Weights of a small transformer language model: LayerNorm before each block, 87M tokens.
Each number is 128 + 24 x the weight over its row's rms, rounded and kept within 0 to 255. Layers, rows and columns count from 0. Numbers have three digits each. The size before them is the row's rms in percent of the matrix's.

# down: layer 2 MLP down (transposed), 192x64, rms 0.539, rows 58-177, columns 32-63
# gate: layer 2 MLP gate, 192x64, rms 0.546, rows 59-178, columns 32-63
# up: layer 2 MLP up, 192x64, rms 0.587, rows 59-178, columns 32-63
down58 112:161096137118140116103120128095142152086117145117117142159125169163107098118108153108140088117084
gate59 057:112073129135106101152140113154164106094155149165129158128059154153148110146143097135111135148156
up59 044:134129127088130143126129132115178101145141146148144121109105143124155116171120135142195123110134
down59 063:147117171172111068164146154138132139110088107119109150102131154137110103149140168147141111097098
gate60 101:120129168128165106141168130141102178078114140127124159163164107120107145140161142139123121103111
up60 092:103175134104132100166113114103120151133101153116161149173102132127124144140163127140121115098108
down60 095:138135152075125070108136150130106137111125191141115178124144136129141134144101100123099145140091
gate61 103:095139100162091156137106107169133096082165143136147108177125132121112150133127123173124164156112
up61 114:108127092171091134126131108142108099088158137132135106161129153133110139108126128166146131118106
down61 098:156132126135104140158138163120100112117135126135104082110118144114127117112088126149117120121098
gate62 111:161091099133126070112134140119154146149093093150162124146129119139088113170102115102113131181124
up62 097:085115111120115155161102124142143136091153138170136063136141144130156148133136145106101159128090
down62 108:101146113139111108166117120075134099107150119135097121147121096129103176173175158160127137121123
gate63 097:162152108080130152148144105102142106113159117131094126153096118123131139111166133123172117136133
up63 109:112112128154145113135075165114151152119119154136137145133160127105140151120117083142111118119128
down63 109:115148137139098128154132117151081103096117104115145123155067114154139153133083100118121111106115
gate64 119:121138139109144133150127154101135134146124066128111133121126144111158130098153124100150157124140
up64 122:074167144130073140105107114133089111114131163142128108105139139117160120120123128151095109124135
down64 118:151117118127123132106134140157125108162166118113159097121114103085081173139154126143111128142136
gate65 120:072086128098149139170109128123131157079144094133153146142118119169105116105166114123120148148115
up65 133:146160092121108130051140142188134118151120179101149100112127147102121138111121135125112139116121
down65 113:141081127144108130122112083156131099149140134143104137102147165114155144124136121134093139114123
gate66 089:134090064142105160120076135142151118090153167122150102165114162110140132132136105145083145105148
up66 101:121162165134130084131145112135112159141089111126083175111116100165132118119157118107170104133129
down66 096:107101084171112138111101145106079133103137137135156089104149102169124129125133140094112113097116
gate67 107:141158137142119123127114096089150138100140170146186123139153096127123126153118160116117150111109
up67 102:093111122082133116120164147171094104130150094157124102112109134156099138084160107121162095148118
down67 094:136106089134114151167103118126098102175130129120166170107098073155165143148121073139111119139149
gate68 105:164074135136094099107081094130166131086111129133128112132104129108106132110162152130114156178168
up68 107:161120133141115107091098098142174147097095139113124114112140152096119113089129146146094148159162
down68 106:143134182132105119121150138104106135116069149133154146098116142140111135112154186165124163152146
gate69 107:136128153125145092101139136115160155105141106117129152143121108131147109142110173125110146129149
up69 101:111119102146101175162113125140114108150111155145129105108130136127121129118145101127140105140123
down69 097:141118139128120121165113082150132134120126115126131107095140121148152122141124116120141105168138
gate70 045:137112109090103130149130113151127122120159125141169166143119164145169136105135099143127144148163
up70 036:110110167162123126114122159126144153132110133122160062143144124107103095147131136115114126138150
down70 039:132168102142127138127147109109120094127190119101117141134126097122142109127162115144133134101079
gate71 090:148136117100110094141156124126122104111116113127137123138106154170099093102149109136141144115091
up71 087:098117150159120155106112116123135137153135132154124130139167118081181171153101123120112112131159
down71 091:112089119108185117102109163125125120125154133116172124091136089129177118144107141137118158134126
gate72 103:095153123144120099152095156122115164097108174140171132165112132113105118126137131076137129133137
up72 114:138148085159115119134148108089139118160097143143193121125111124101127089111087153133182147119124
down72 117:128166156124104118130129072109128112157077087118103154155117161139112087115125161126145126134123
gate73 116:154142117111137110120138128138157145144102092135129168139159094120136129140151156162132107142137
up73 105:167118131116098153155118130079162108102155158102142125102128137108101144155090120161139118112105
down73 110:137088151147104104139134155119127093082171135102142125129161128137082133089102132142184091166123
gate74 091:129138120127077141131122107113172143145116158120154098149166119124127136141130114160115115089148
up74 126:110115135111174112139107117141097100099173109155135162114069149143151146107153129121115132150118
down74 115:120067113173119127173142117144121141121144102108193142104152114124070100136120165123101128116086
gate75 103:136139130165120130131127128117100138116135100156119199106112122148119106153118169125136142155127
up75 097:139131102082153163147115150150126125104078115094112146088102113115145150141172128106112169133103
down75 098:138142155159066128159133119114139113128119090129107094090154122106107145145066133129135124168118
gate76 097:092106125064152135157164166119131124160121106131136161161129094091122133140159102094125101142180
up76 099:141160130194124138106093086124133149103126132142121130103114131163133147121098144158138187088063
down76 104:127128110149145109066069103144166144149137153141141142079080131169127117113151151157154172120122
gate77 103:135151139081165124131092140122143113127101115155105120099092114173157122118149146111193112090151
up77 097:134117114156096140131159129138112167125171146102142138160175150076098130119126093145086138147094
down77 092:140119110152136147187106131132123139152133147108165114133088080158175155142146149114107149162156
gate78 087:119079097148119085150135117147169145087124122133146091125147137137162131096136115186154149154121
up78 082:142170152125159157138116153162097095163144110133122168148107120135089123145135120063130116121148
down78 095:092149115106154131135118091130173110123108143107112139135127111152106148155140128100085096175153
gate79 085:091138159129117126073160154146142124125161139166120151132096131128101131099142114149119158193160
up79 085:153117118125142142175097082124104133139085114096131118154138106129143121143111133096121102067099
down79 093:152127100102123112130121087151123119125128091131187113188122124131156131138155151089136103109148
gate80 107:108139126138104095145117102132125117133093108106121173144116112107155153149148111117109113171138
up80 105:147117136125146144115155140145134139119162123152157091118124149148101089100147148164132150092103
down80 104:103152123157133117110082085124120117172113142138142142163090110137143141086169077120116121141158
gate81 093:119079123139134103134136094137125095141119136150164133122167156145144107123143095124130113146176
up81 103:166150123114132103147116161125151137104123135093099096142086130112130148134168149094141110116088
down81 103:096085137178142139148084121114164202108143147143121101116103111125128145122168096131123114144123
gate82 104:111101104116080130124158133153143134109093143132190147129115115146109128125116118159092121101125
up82 108:135109110108084127130145135153154122070095114117131146129114143122118121133106128127091133085144
down82 099:141131171123131158087116135073095134095131129118098127126094111115089156138121109122162129117105
gate83 112:112154097162124138146141120108158101183108152139134170149121070120112132138103156143141083128113
up83 104:096117124109146153144146116161048149109127121145144094137144176138130118105163107112097168146144
down83 101:134172161087137133127151126152097157118126118147165128108094109118150143151135151117127140117178
gate84 097:137089106123163133106095130155139123124103162109085128084156113129131162116075140148158140150144
up84 093:097096109144155153107144129141133143113140157112102140118151137133147163119068124164159145127127
down84 095:134125154141116143110146162145127142134177122150124083133151173130118109128098179133125090127135
gate85 095:118143138114114117150160125165124111082146077128110127161111137121140115137157112143133136056164
up85 092:125121098160144093123102103127157134161111196088156111110140130129098156138083144131147143164059
down85 097:141143149067118127131116152118138129136157083095140140136163112133189120089099141128112132168146
gate86 109:124115092152100104140125140150126108124105120120171167138080096158129142106138143188088114101171
up86 125:135126125163120120145142147131118107134096095112143165128094082163138095111118150164086094113138
down86 109:174138093134135121109142117078131155099125096137126121145131128142142126106109135157109089120139
gate87 095:089182138141071195100145121126094118127136140129153147142129112152109110143135124139123090078133
up87 086:128119109148185110174092113139138165129113127122105103108114121127106145124114138118139177168081
down87 087:116131149076098131112098126089137098121120177127130123162100123107123158105158137114134121153140
gate88 098:147141136124116112135142106124137115110126118179108157126145106106120142148128155108122113129145
up88 096:076129111164090107103096120131134143149109153079135092167121140133154100144100128145135113124102
down88 101:130159147098136112098106097174096118129119130151124117143142145167163147131132103165129142148147
gate89 117:111122140113047120106145093118103093108153141126140178141126114122130152126083124148098117117138
up89 122:074129165119112135090176137121105124123105122078129123142112151138134103111092086138096147111151
down89 109:071147139144156151095122119142156120147117125152096089124089142168158088154134123104121123062130
gate90 090:131130159108154153103121127092135098127131130148130165137147173137154121122166125152071137110154
up90 087:106134165118136153091132144130127098124141109140146173128149169111162118102144153137087131090125
down90 091:138113142163144093174132168155133182179126137104085111078142133099118123120137139108128163089098
gate91 102:137117137106107166144157117112123169121119126124146137152133114127117110152085113175151158066160
up91 094:119109144131160110125111087158140101123125169120095103125120078119145129132144117111092086178079
down91 093:163101116141112106116135160193155144141160158100142102115095094158167138096155117122143118111127
gate92 096:094129155168115125150145093130151144155114131163146169152105136109140091102109119149085118160122
up92 088:108142115157093124135134090125148141144124163147156120128123149122149090104114133133097118152135
down92 093:096111165126130099144151145072108129134138079099113142116134158130133084137114100124145152122104
gate93 101:122158146132138115138142130154189140107140118159131193134095136084123096170127116125102160138119
up93 103:114151135139110171149171116151140163137156160154118162120127095104123096172117159109133171128121
down93 099:108153149121161163124143162129135153092140135122122152128169113052123116126092159081143157134119
gate94 093:127094151137159121156135136116152111134137099136155162158162092179118115082131088103140118144158
up94 089:141092167158166154138126136117161133160143126137149131124147133165116152115127085094125145141140
down94 094:114121120109086129134106169140092136163104152120088109076165115128140124128124157115144135135138
gate95 109:126098114120133127097170151126113122131151147118153103151093141145104126102118105129089104143145
up95 102:147195125137126144163104148144115105135097130102096147134125104115130137127147153133152118077137
down95 110:128135133150100099099164106106160135115140130144148118157125120119150141154213138083148167132140
gate96 108:144154126112136128128156093149108122054112152107127131083077114126128151159109134126112149159116
up96 105:131076142154149119108113117107148107138090117163149143137157184119125139098131142147155145114140
down96 099:103127099136145137094068094159168138149131154117164121169143149139144131121178141125112109119122
gate97 113:151156109124113111082117118113129091115127125142151120122082102159094128117094143103117127164135
up97 108:099096123161145160090131111102081144135096114116112122151135114092138156117108127143124115167145
down97 099:146104097128154134124136156108117135175139146102190136156127142136145134163129124150104136129097
gate98 097:108093174114181132149116131146151142116103122109123116109103122125088121106153127120114099157088
up98 098:113093150154172132118128119147142136122107137141137101117094123156082114123147142112152087134077
down98 102:114152123167121133164166104116138075122087122123102126143140126102123143111140170128105134102164
gate99 110:141169110117125146074129126137187134126164153092108160141136067134129138116122111128160153118137
up99 097:127146124208083109142149141112130132170107149116132107103158121143101142122107134148098089128084
down99 102:151114136139119092148115088135105130106072103139176130141141148149133119144144160124091086162104
gate100 098:154137122112100132150148083129136139125151143080150129132108132133137141154124079162091119085104
up100 091:104125122166174136129119125113122158109117091184090132158144120101117081118117157074167123155148
down100 100:108148124130093116138136112138165104123146147150085124102160135123144119098171135147123129106147
gate101 101:119125099100125143205125149177116115145126089152117121153103122136128148129137058133149149157111
up101 135:131139102127120138188137154186088113140161093146116116135154135115100151115131061113137150116105
down101 112:122153110132131103122111146129147107085118153143111141102095126123108137160152160127145116136146
gate102 106:095142115114096196149141133151127135136090124116132117105164127119184132135117118169136126113155
up102 132:130148125131110138142144178150137125134102119119138088125198097117151135084082108145143139099147
down102 119:119128118125158126137107104129111142142134150144116145151167105116105137138102133124084098104145
gate103 102:151132179120135120137136089181129112163078120129121122139105132166148117108152139122159147138125
up103 100:115094082119143122142119176086150124089170109147134145116123132090127144161104131141077142105131
down103 100:110128137120107106157092096147123143154110154129139134148155118108186120145179124146116141114141
gate104 108:146160087132117145148099134098144149125120119144140119126117120090063164103131096164116136179118
up104 107:137085191116101104097148138114146115129147078148151135128123124147154135135123128098149092108135
down104 102:123127150120135152117081101130145113150135110109157179136116137160163131107133151129136108167085
gate105 105:150164146138090128174130113125113191140162101133154148115122128135129109101109152119113092112082
up105 095:111186137121070146149127086132118175110171103110122142135115096118168119144115168126127116087115
down105 097:170143121149213110115159091133167128115121123097147114161134177106111138129155144109108159150132
gate106 111:088097113103082162156157123124107139127093140137124119134127137117120097164129130138124150087121
up106 120:173151142154155126099106119114165112113156118115154168130107100163145142078125134124114111150142
down106 117:105133142096136145124115156137123128170164112091114146158102105149172097105146159145155162141144
gate107 103:130127112123114118098123123106151118109183135132167150182112127140111111169063151164100146156114
up107 097:111128105122102149063152148111062099110134128138138123131165138120138149115112122121150192111169
down107 094:162139117083127123151152133139169095127124125141133110109158092160165095120123144089106096113120
gate108 040:122127123132098174158126128177118093108126121129175148154078151149169138144163111160100143117147
up108 030:130159151104121115142149144124164124149212138116117150162126110143106110140111165138072132111140
down108 039:125127167143135161120140133060144119114108100188109161113126152137146152151156121104166146072127
gate109 087:130137136136114140183134141104190122135083105118160132093130125118099154154160134138115134129112
up109 080:140156106143109136160132153111165121122111115115153154092120140127085149138144127119137122119112
down109 092:146199139127121131112147132106122143125150128139075115158139186102087124118162145147134145067107
gate110 098:134130083165114166141148109139130112140082150139113110168082084141119120109117114136122146122145
up110 092:117133150113136103130093137128132137107164140150142159111178154097130113142116137120128101140139
down110 098:134137116117121086105095111145129120109110114143175126122170126123107139132170094169160128154144
gate111 105:106120166105162117126101151125122110141083103156123174144125137138171129076123095158102144099135
up111 096:127091116155106145132150099164114111141139108145162101063095134124120109120133123146131137114102
down111 098:111137135132169139162148096107153110103121101130144133152136080106133145144144085120116125166160
gate112 115:109146110079106135120128141131085113132119110110114140142131119135142124147132139150115108173118
up112 122:154088147194114110147134110131170147133142150140123135138107131142122127157116136128139130099136
down112 109:121139080134110134128118119149100125099141133109116128089113103154137187138154135140110148101118
gate113 108:141097144086126131118099116136146136095159093111144108106086119156144142088125107168134194167114
up113 095:109130088137141095151135147102128138131114122146115154084109189146111105113171179146134104112135
down113 102:121121131144114068116154116121168175127113116128149082121106113143115096149205165109104112159153
gate114 102:128139143146154112183111102129124138136126107051101154154132078163125099151134102135146130082165
up114 095:102155148148106111155140111108092129130114087068115136140119087167132104124133119119137123073158
down114 097:146118143197150144147129111096093130160095116141082125111138113155061137115105106128102115160105
gate115 114:102138141152096106086199123110143097095115127127154128154101138160146126111103141126143142119130
up115 109:182119098133171109158172143118141122161101151148116126106116075122105131125132116113145102175173
down115 100:151089113148112125109134144133108134128119138111124143124132121125135085113131111154095141139106
gate116 096:160120152108127105069088160133148136108156105133156126140124114164132113113173136105090147129100
up116 098:111128110169119154182181104116097113146095161124122133130133139119147139157074108138163118118164
down116 104:110141089132156137141113105164137098158101146066127159113099143121109103109096116118184115156151
gate117 096:138081172126114104150097138098119137116127159111149132155129123113100062128165113151144133128146
up117 088:146073152133104116142128135070139109156144150095109144141119094110103067151144132151145131120141
down117 095:094099120111125134120127143099074111104127134147094152107142126096130146122079140154135132160135
gate118 117:108138100153145133099143110111170149117174192122119105142110101143142129128118104088161109140166
up118 132:103150147087119126114132130121171159111177127117133149111168131119098121106128113071135127106148
down118 116:119082094129123153152090152097125103108147124137107142109132102154184115096122142123130082115076
gate119 101:092114109137100099114145120111117124079151119124168128134134106127107121128150109105093112100151
up119 090:136121140150102147110107123081121086145131128090107128116128116141193117127137122150148183135099
down119 101:098132110164113113151142136128128143102120143138110104158125132101151107109161131134106145091099
gate120 123:098172134130128103133138133102146099124120110177135130143118119139146155093109127139128115144177
up120 123:175104160147127104119108127137147145094147136147090129125069134137104142151161142116142145135115
down120 118:145149135176119108119142122131091161110129126133170191081114112122123155114149101126127145130105
gate121 080:117150126128080146175121095095125143156122103107144155116098077160162149124135069112142142132138
up121 074:169166124137113113144097126104098155127101099084118157143132087125129134114147074094121131126140
down121 183:142141073106132149121105163102130166133132187159097115141134114096119125138126159134136103099114
gate122 110:084129146160137101154175132146113160131116156139117086145123079157132127122087126132131104141143
up122 115:155113117097102091139083080114142094111156085149121135139113175107139118112141123140124137140120
down122 109:140178108118125156127162155150126100169153116096106130098134137143112179141124103085160139128119
gate123 108:182092114130148116121111156169151122125146147123138167121133196113117081138155097098100151160121
up123 103:152109120116150111116118168139110110146120151151130143083136171143104112124145095105129178158119
down123 095:184119110168134136103071153177144125148137129108075111116149133147116127111104132107110153138114
gate124 106:123118108142105140125139105152140085117119097135130076185077115134116146160131124132110130159130
up124 097:138120146139155094160154139113106173158115126130126170078134111135146104086124104150139113125125
down124 104:147142134145082126156115119169113132114130139139162138121078120165114115136134123118139137134144
gate125 091:135142152137143146123114075112137129185132099178116134104099115130120140105128146097089064148185
up125 083:103109165126135164113103098106193145150175057162120148112147132126123103118147108136143138116149
down125 090:149149127193145153116161109130114161134109085149122129129140149118128134103091114155132157069109
gate126 098:083106087118144150136155099163100116118152117135095118101160130129146145140151146144137123105110
up126 096:162108181132074147082111139123155109121114128141142130158146137110131142178118094145165147119092
down126 099:129093142105109118115077129117169183114174071100099109132046105117166117106138117120153126121134
gate127 101:118120132145125162152132166123171123057106159169139152153128096168122122131157130154095182103143
up127 099:129116139130103118105077080133111111135156127109104106165091175117155113128116104108147089129139
down127 103:128107116096120149146111107119134091123191156145106105187157161092155132116113122129123080169135
gate128 100:152154107083126146160076123100159083113137116136111104094141116123115151182148139164080123152142
up128 107:115109146154098076116174154126134165160114141138132176179110119115192126123112129105153145115126
down128 110:077099096136136119141170110166132133122113158130131136141116111145189141059117143134112137097134
gate129 103:104104142144131139142140123150133127135131126169149116100079145136108131125157099114128112148167
up129 098:138117183137116147109132112127113118118069138146133110135132123190131130117109148116142161122123
down129 099:170166121139149162112132145130146119098140116139148133103118143094139135082137133075136142113074
gate130 097:091127175128129128124089093152150090131137112154138153083120160135119122119132106150145124129155
up130 105:144111109119130125124145148114111148097148114109123140190096096157156161131122123104095123116119
down130 098:145076107141135119144149151133149117115122118127148107105097119156156164110177116117138129129173
gate131 104:174115144135155086141172143115138121136167117123162112147113104130145109129107134151085090155112
up131 107:093089147141113112137147132133092118106127135100101183163103139093138110111139123133176113136128
down131 106:122123132096167100152164104139131111121093142147144189129158153116096105151134135132141149141101
gate132 089:168123108103097140154128143124135105092156161131140099124106097139128104145132112111105128150149
up132 094:141112142116134125134174115138103135162133079082072135124123136131136179112143143140158120112122
down132 096:096122098147110113118141105135141138146132117126122115128162148138139135120163125091134141110135
gate133 099:178159144093130090083112131134170145132113099114119150132097113150161124136170119135122119158128
up133 101:170167162107166103084097122107129159128115087111088142125108101136140137124149119116117116160115
down133 110:172143138092108108101143137096122137126159132189137103101109167147112140154165148186133127137092
gate134 096:135122122113108165142147133177137145099089136102126113122132181109159156116169104105125168109129
up134 084:162160164121145146124165156137121122121118102110099150132117176119166166108172106116120145099140
down134 093:153147150152132115100164138107120112110150146093051115147135149080126134102125090130146134128111
gate135 099:107144134114122127157122078136136106125125112109118152144164095144128126120119107136126113127167
up135 096:133115128127108125103120172102123153110151142155130099112077160114121135118140134125120133119100
down135 095:147099122123130149131121117139166183125176134114136164104125133113160168132121073143119105164124
gate136 103:158112095127151120115134080140145163123101098144137125136112120143159149152130129115117114147127
up136 101:175104104144155120122155097134131160148108098120120120129138127143140139183131119115132100135134
down136 104:184135145146185125086102153084085126110133077110116110136114111154149138139155117137129109116099
gate137 089:131128122106089196101096122138166103100132155112097119177131117093161130140132092130121134108139
up137 084:163118120129181128109138132097155136142134129117134127129121144090157126112158101093150136112118
down137 088:105133152126119193150132134137139102138148137122070113136162153084108116116086089152109138106131
gate138 095:145123156143160130132154137094153118126086110158163149101099126123128119131118095163142100133145
up138 086:169132139109117144115135101134163057148119172146126085157129144113114133132134123142166114135130
down138 090:149073108121153115126163139165116111125139150100125123110132156135153124114135141108118105126101
gate139 109:116155107157088180088133159097123104135136116128166138154102114108099104137119141107107145147153
up139 093:131118119131140110141175116155090122116137130096105092128108165151102165096107113151099091104117
down139 099:147152127111128119182143101163134152119140167090128114129123156138141123111082116134139101080127
gate140 101:111139143081087156129123125130143087130138113133114113151155135123146116147111152160122148073114
up140 092:122136140159155121070111156120102120137133130157138134117119118113135126126130124094140102193127
down140 092:158129128136143115128138091103131108080084144138166104142100132145100117121170115103108107114160
gate141 100:161082130145131097151143113179163108103143140137150121124098170136109154110167125102117118168111
up141 100:128155137127125168119133119076090149118126123103132142104100103107133145186087116142129161107155
down141 100:120140132167110120096068140111121153120107112128165145135116108152092135147116124111119146140177
gate142 090:101164155104134127144121110138154146116178115155144140102075109139112146129128072064138122147117
up142 079:113096112172119125117140162096113084159089142114107117126149133121127143119145188169107105115151
down142 094:117109089114140110098119103139132113139138153110128102140115145129130102118157163129096117118113
gate143 099:110138114145120132173122102117148106157121130119141117150067129123112108137103141145155142147106
up143 102:128108166088085110120095139131108159130149143116094169123148132140169125135141135135121105121156
down143 098:129109135123164129155133111132166121148124127111144137140093110120103125167201125124126154120143
gate144 096:159145128088132098150081100153153142152102116171096143112098085113111135078137102078112142104127
up144 077:115101124132119136125149169156137145115161151067132123151140119145112121142112201148124137136115
down144 089:139131146105178101126141131116136109105188127147095129113066128121180127167120135137146122162126
gate145 100:081105110169129119136142148169116176121149149106135073104147151116144151148137103164157125101114
up145 105:088125130145161091119157121178119159142133147117150097147127147137132108109096115192138117128111
down145 101:128135099174127134126134142136161115114126098113133138089145120139111177126096171122154166114136
gate146 046:126119128128119119166123097157148115131145120145168138144122122151166145151167130130110143130140
up146 036:150162136144102131109131122157148157145121162100120130121147147140135113141096126126135164147150
down146 044:116063138102121126141067068184138150138124127117148112138174125139124137140126116122134151102132
gate147 105:181127167113163129122125182103129143128137131169131095105144084157084132150157123117129121146110
up147 094:110099118111118095124081083126088148108132153115129122090175132150114129107164120163140113108123
down147 094:162121151109109081123107137098142143126119102161189112142131155107145165098146100170156099150137
gate148 092:101105126140110092102088089146118097123097159139143155123128116145110114160095168174142126116118
up148 084:155155121112168135147164172114139152119177102129110094145136135113147144100162088082108131143150
down148 099:153125130115123097168117094088162146128126134082171102169134129122138112129136127111099112200138
gate149 101:127091116157130160131124138119141119109173149122169132092175167096128075121114125141097163151164
up149 098:109130110153160197160139124154149138097143176098126115094139114063148126118099141118104139126144
down149 101:090110133142157121106152118126142150122144118128107085105099127138136131112142130094071135102123
gate150 109:156129187125136141167127134100100101169090098127143159106116082131126169116153123162100126088146
up150 128:115127192093150159128124169160099116142123093129150149086112138125124117127141121117103192115134
down150 116:087129129113142115156131121133164111134175146128119095100164159101156129109133170132148119098112
gate151 094:129126157158114142128164113164116136113111116174127141113135155099146088079166106176100140100127
up151 097:129107127119151070139115140099134107143146118148097108110110109171137136131075131066151103130160
down151 093:128116142124147122146138136131121072109144101099118112155143138142138120098136131135124141130105
gate152 099:128141126119117142081117105110137122138193127134160147134130136122124124126136148108100101113162
up152 090:124111119146138126153129160105136144148098116081106150147102114144098171138152151115182125114131
down152 097:121120141092147133159134145140139133131120152168145119166111130144116115092164137197101143098119
gate153 088:129104174121093147177123100138088157111111133112133148140100126115106113170121159100120118146087
up153 080:128113148147152121170109151082087126139143116165126141140110114137112107138119160116086082172105
down153 094:109128120099117126124161117114079128111173158098056142089139129122146151159100150113131126172096
gate154 102:173116152100131079152107108114113147157102100111095148172124116142106104114150107143093184139138
up154 095:066136111149102140117144131136160098100170158163151101083130128139144150146081167125159088102110
down154 099:124099140119131098170090106110141132125117177112159135161132093149131174154155122126104155137121
gate155 115:108135151080137151141111099114153159154135156134141147129128127085183125177137139135160125116129
up155 111:114169164106120133163126073124155130155118155139138130140162121073161113146129127145181122088125
down155 108:190084173130086142137138089137137116130051117118124148154150120113123135133094148147141102180128
gate156 101:104119114141126107112135159122103155091154149157136094148107075149104159100130129122125160173120
up156 097:126164127123118149151150113098144064122097107148135119116144185095136134134106139145132146130118
down156 097:140093112153092085131105108149100136073121103118125103109154082161164096131142143148141158185120
gate157 102:136126150125111106169132130130126096157100122155144141134094097102104146098131122141128158156141
up157 098:143124176131110102159155111126146117125097103193145127135093124127098166097144119138109146173116
down157 092:132117120149138178116097120144091150144121134106140174118145141146129116086133147101119112120142
gate158 110:129146080104079101107122107139122105131126149074110152168119085113127155144107145097134135142198
up158 102:107110141148141158121145162134126137115150136167123114110160130155114098175086130145195112110091
down158 103:112134112153124128174070106121158101113108136145127135186119085119104123136116157145132142154135
gate159 109:114112125108109173104133151136155131099138102099127158132158144101133146122130105131110149071138
up159 107:115111137097115178065137148151138072105135079115129155136138131132141113129140109137125159076148
down159 098:130121152142145088138174111050097121169123124159142108110081120111131132147146109122149094113101
gate160 098:089124124108124093161104128125163164144097128117145145155141098152115147154122121162133123117092
up160 089:150128146134125168106149122114093110125157134134118122105119146103151122108142143099115139124161
down160 090:103122118166115143143096123145134127137157147105161118138098147122120160119119094114130096133116
gate161 095:152140139134134123142154095174158112092158168136183124124130117154091110119153160110098123126118
up161 088:103122096126151121118138140081073117136121093108090112153127105071165144150129112107163132089155
down161 088:144099111086128122160094121107138118168148124135143154120131132135159132155121138102159119158119
gate162 096:117115152159120096145136110131139101130117127127126119108093153154133158096143131133084157116168
up162 093:107129140086128121114120151128155131142123106158122138157125146108105109164127101144125117119110
down162 101:123132094114134101129149145148107145184121124177142152117135091094106108176137127149145101112139
gate163 093:134118147131126134142128113113150137116084124142118167117073132173145131100129101169151116149110
up163 089:112132130108127131129128110172136124134180157138145077128166136088128128169158138094102148121142
down163 099:096083219155145146122126111120161129164172139141139155147150127104139120172126125102170146124101
gate164 103:113135104143134151117150162104135111144148116069132164126189126117119107128161154147124089112126
up164 102:130074193135149106149151141137098139155119117148116126114107111147135088133170100133158105115125
down164 098:097120104166105128128098168119154136095155151130176119121120099141119151161152113128142109114152
gate165 116:160146153094155136108149144140115129114176098174139128115131127169147133102125132149140140108158
up165 104:101151145121149132120136154121063143139118122118111110108081109098159173101120131123152133125153
down165 099:135160153160142125107104134144112124119095097130125092111139142149107148152113129127146137140088
gate166 102:098129135103134084180129101142130109144139119132146151128119142106126155113143118107098105115134
up166 104:110137156117126125173116103132133150111186134081123157113117127128118134103124119104128104107103
down166 097:130146104121196150151137157106084139171089130129120115145165133105126102159127132110170107133101
gate167 104:137121113081115133108086145104139077094109107098123129106138133173129114126144116165131130145161
up167 102:117063123110115142172114164126088147099128130138112132149134181117121088093140139157170180133096
down167 098:109124113110145159166111115133103124128134118099115133135129148119133115093080186132110070175140
gate168 115:088115133100117127127121139135093146109091100125104157141117123126156158116168122136119133147118
up168 130:180117107115164070119112165099128133141159134130126116170102077132108122154125126131164105157092
down168 126:080134130129149076107129105107158138136136169147114133115124143153165128116111184123107128134100
gate169 120:152136130122145177133143122133126162129099129111100109085114083195166112146130129134118103139149
up169 112:164168127108122168140143121136138101131110113129100123112095108175205133147127142122106101132155
down169 110:113108131138120120152124127114121123220116137154114120114144130139095109130142150116146136129102
gate170 102:152129149109142141097143131174122112136142104168142161108141090160143129136163154128112123118141
up170 107:099115125143123136153109129104128172115125135100140114151118197096122133109097107142120103128131
down170 103:089149160113114091130097143140140166134145159128105126095118115156127144116134105164137107148138
gate171 116:128156128147116097159113146117142113136157145113112117117107086113106147157131141145139113112194
up171 132:125180134135146104123108159103139135138160160106130119104095098085094145141139141152109095112179
down171 110:092106153151178117128104153111169112150105164136134146127137115098134130178108142175113124128128
gate172 085:101135118173133158153139170156146134129134157164161107111141162093148134137137095130111119136140
up172 090:117097100167163131148169145141118138143083104165133084112140147134143170121091102105133113133164
down172 093:130130170092084117089118118085097101118137102139138087145152124109173150154144133121103132121111
gate173 098:141112145087111118107108083120118099140162121141154101115120136124132128119112123087096129116194
up173 106:117105100090135133114115124079119107078136117159101143117138145156106125122152172076133123130156
down173 105:111116126121138086149102142095145140125104089128111144087144148116157123147073171107147157118117
gate174 115:126146179085140131109146189149157100160113083174159124099123144128153134111135122152131172147127
up174 121:121086150128143165068157167133105143137151082137168132121117087132101104144107153119121100104162
down174 122:155135097142096154142128084138166118196135097114152106136147117139152138129152144128130153143110
gate175 100:153149152120169112129163127133174142101171126202137157151093155153131077108105108131120133124113
up175 114:122113113117087151121108121163129113135089128034164107110174110099139160138168121146149135127148
down175 103:106121150098127137175102111109144091124162106114143114134111111142168123128128094160181149144142
gate176 111:135147130130131117157136139114152111157113125139130090151096108130127128122141097108111056121131
up176 102:112119122131125153121103088121077114140128135102115133127116121119140163092142118180088150121109
down176 108:112123150145128129131112127132175125136090147105159129104083129150168120113152164131139178143107
gate177 103:117132107115160118123146137106121096121170133148160120147109135175143107094119125096111075175147
up177 115:124136134148079148110101126151154138136104140113115149082127118084120148185133133145150185097117
down177 103:105118109111128106135117087152155151116119113144080110122104131126148125106127127139122138119184
gate178 098:115127115129105104123149164135133123157144158156160151103142171162106123128101124148151114144117
up178 097:160132136121109136135125119135120126090129099099088138127121091094138168109120141097105127107127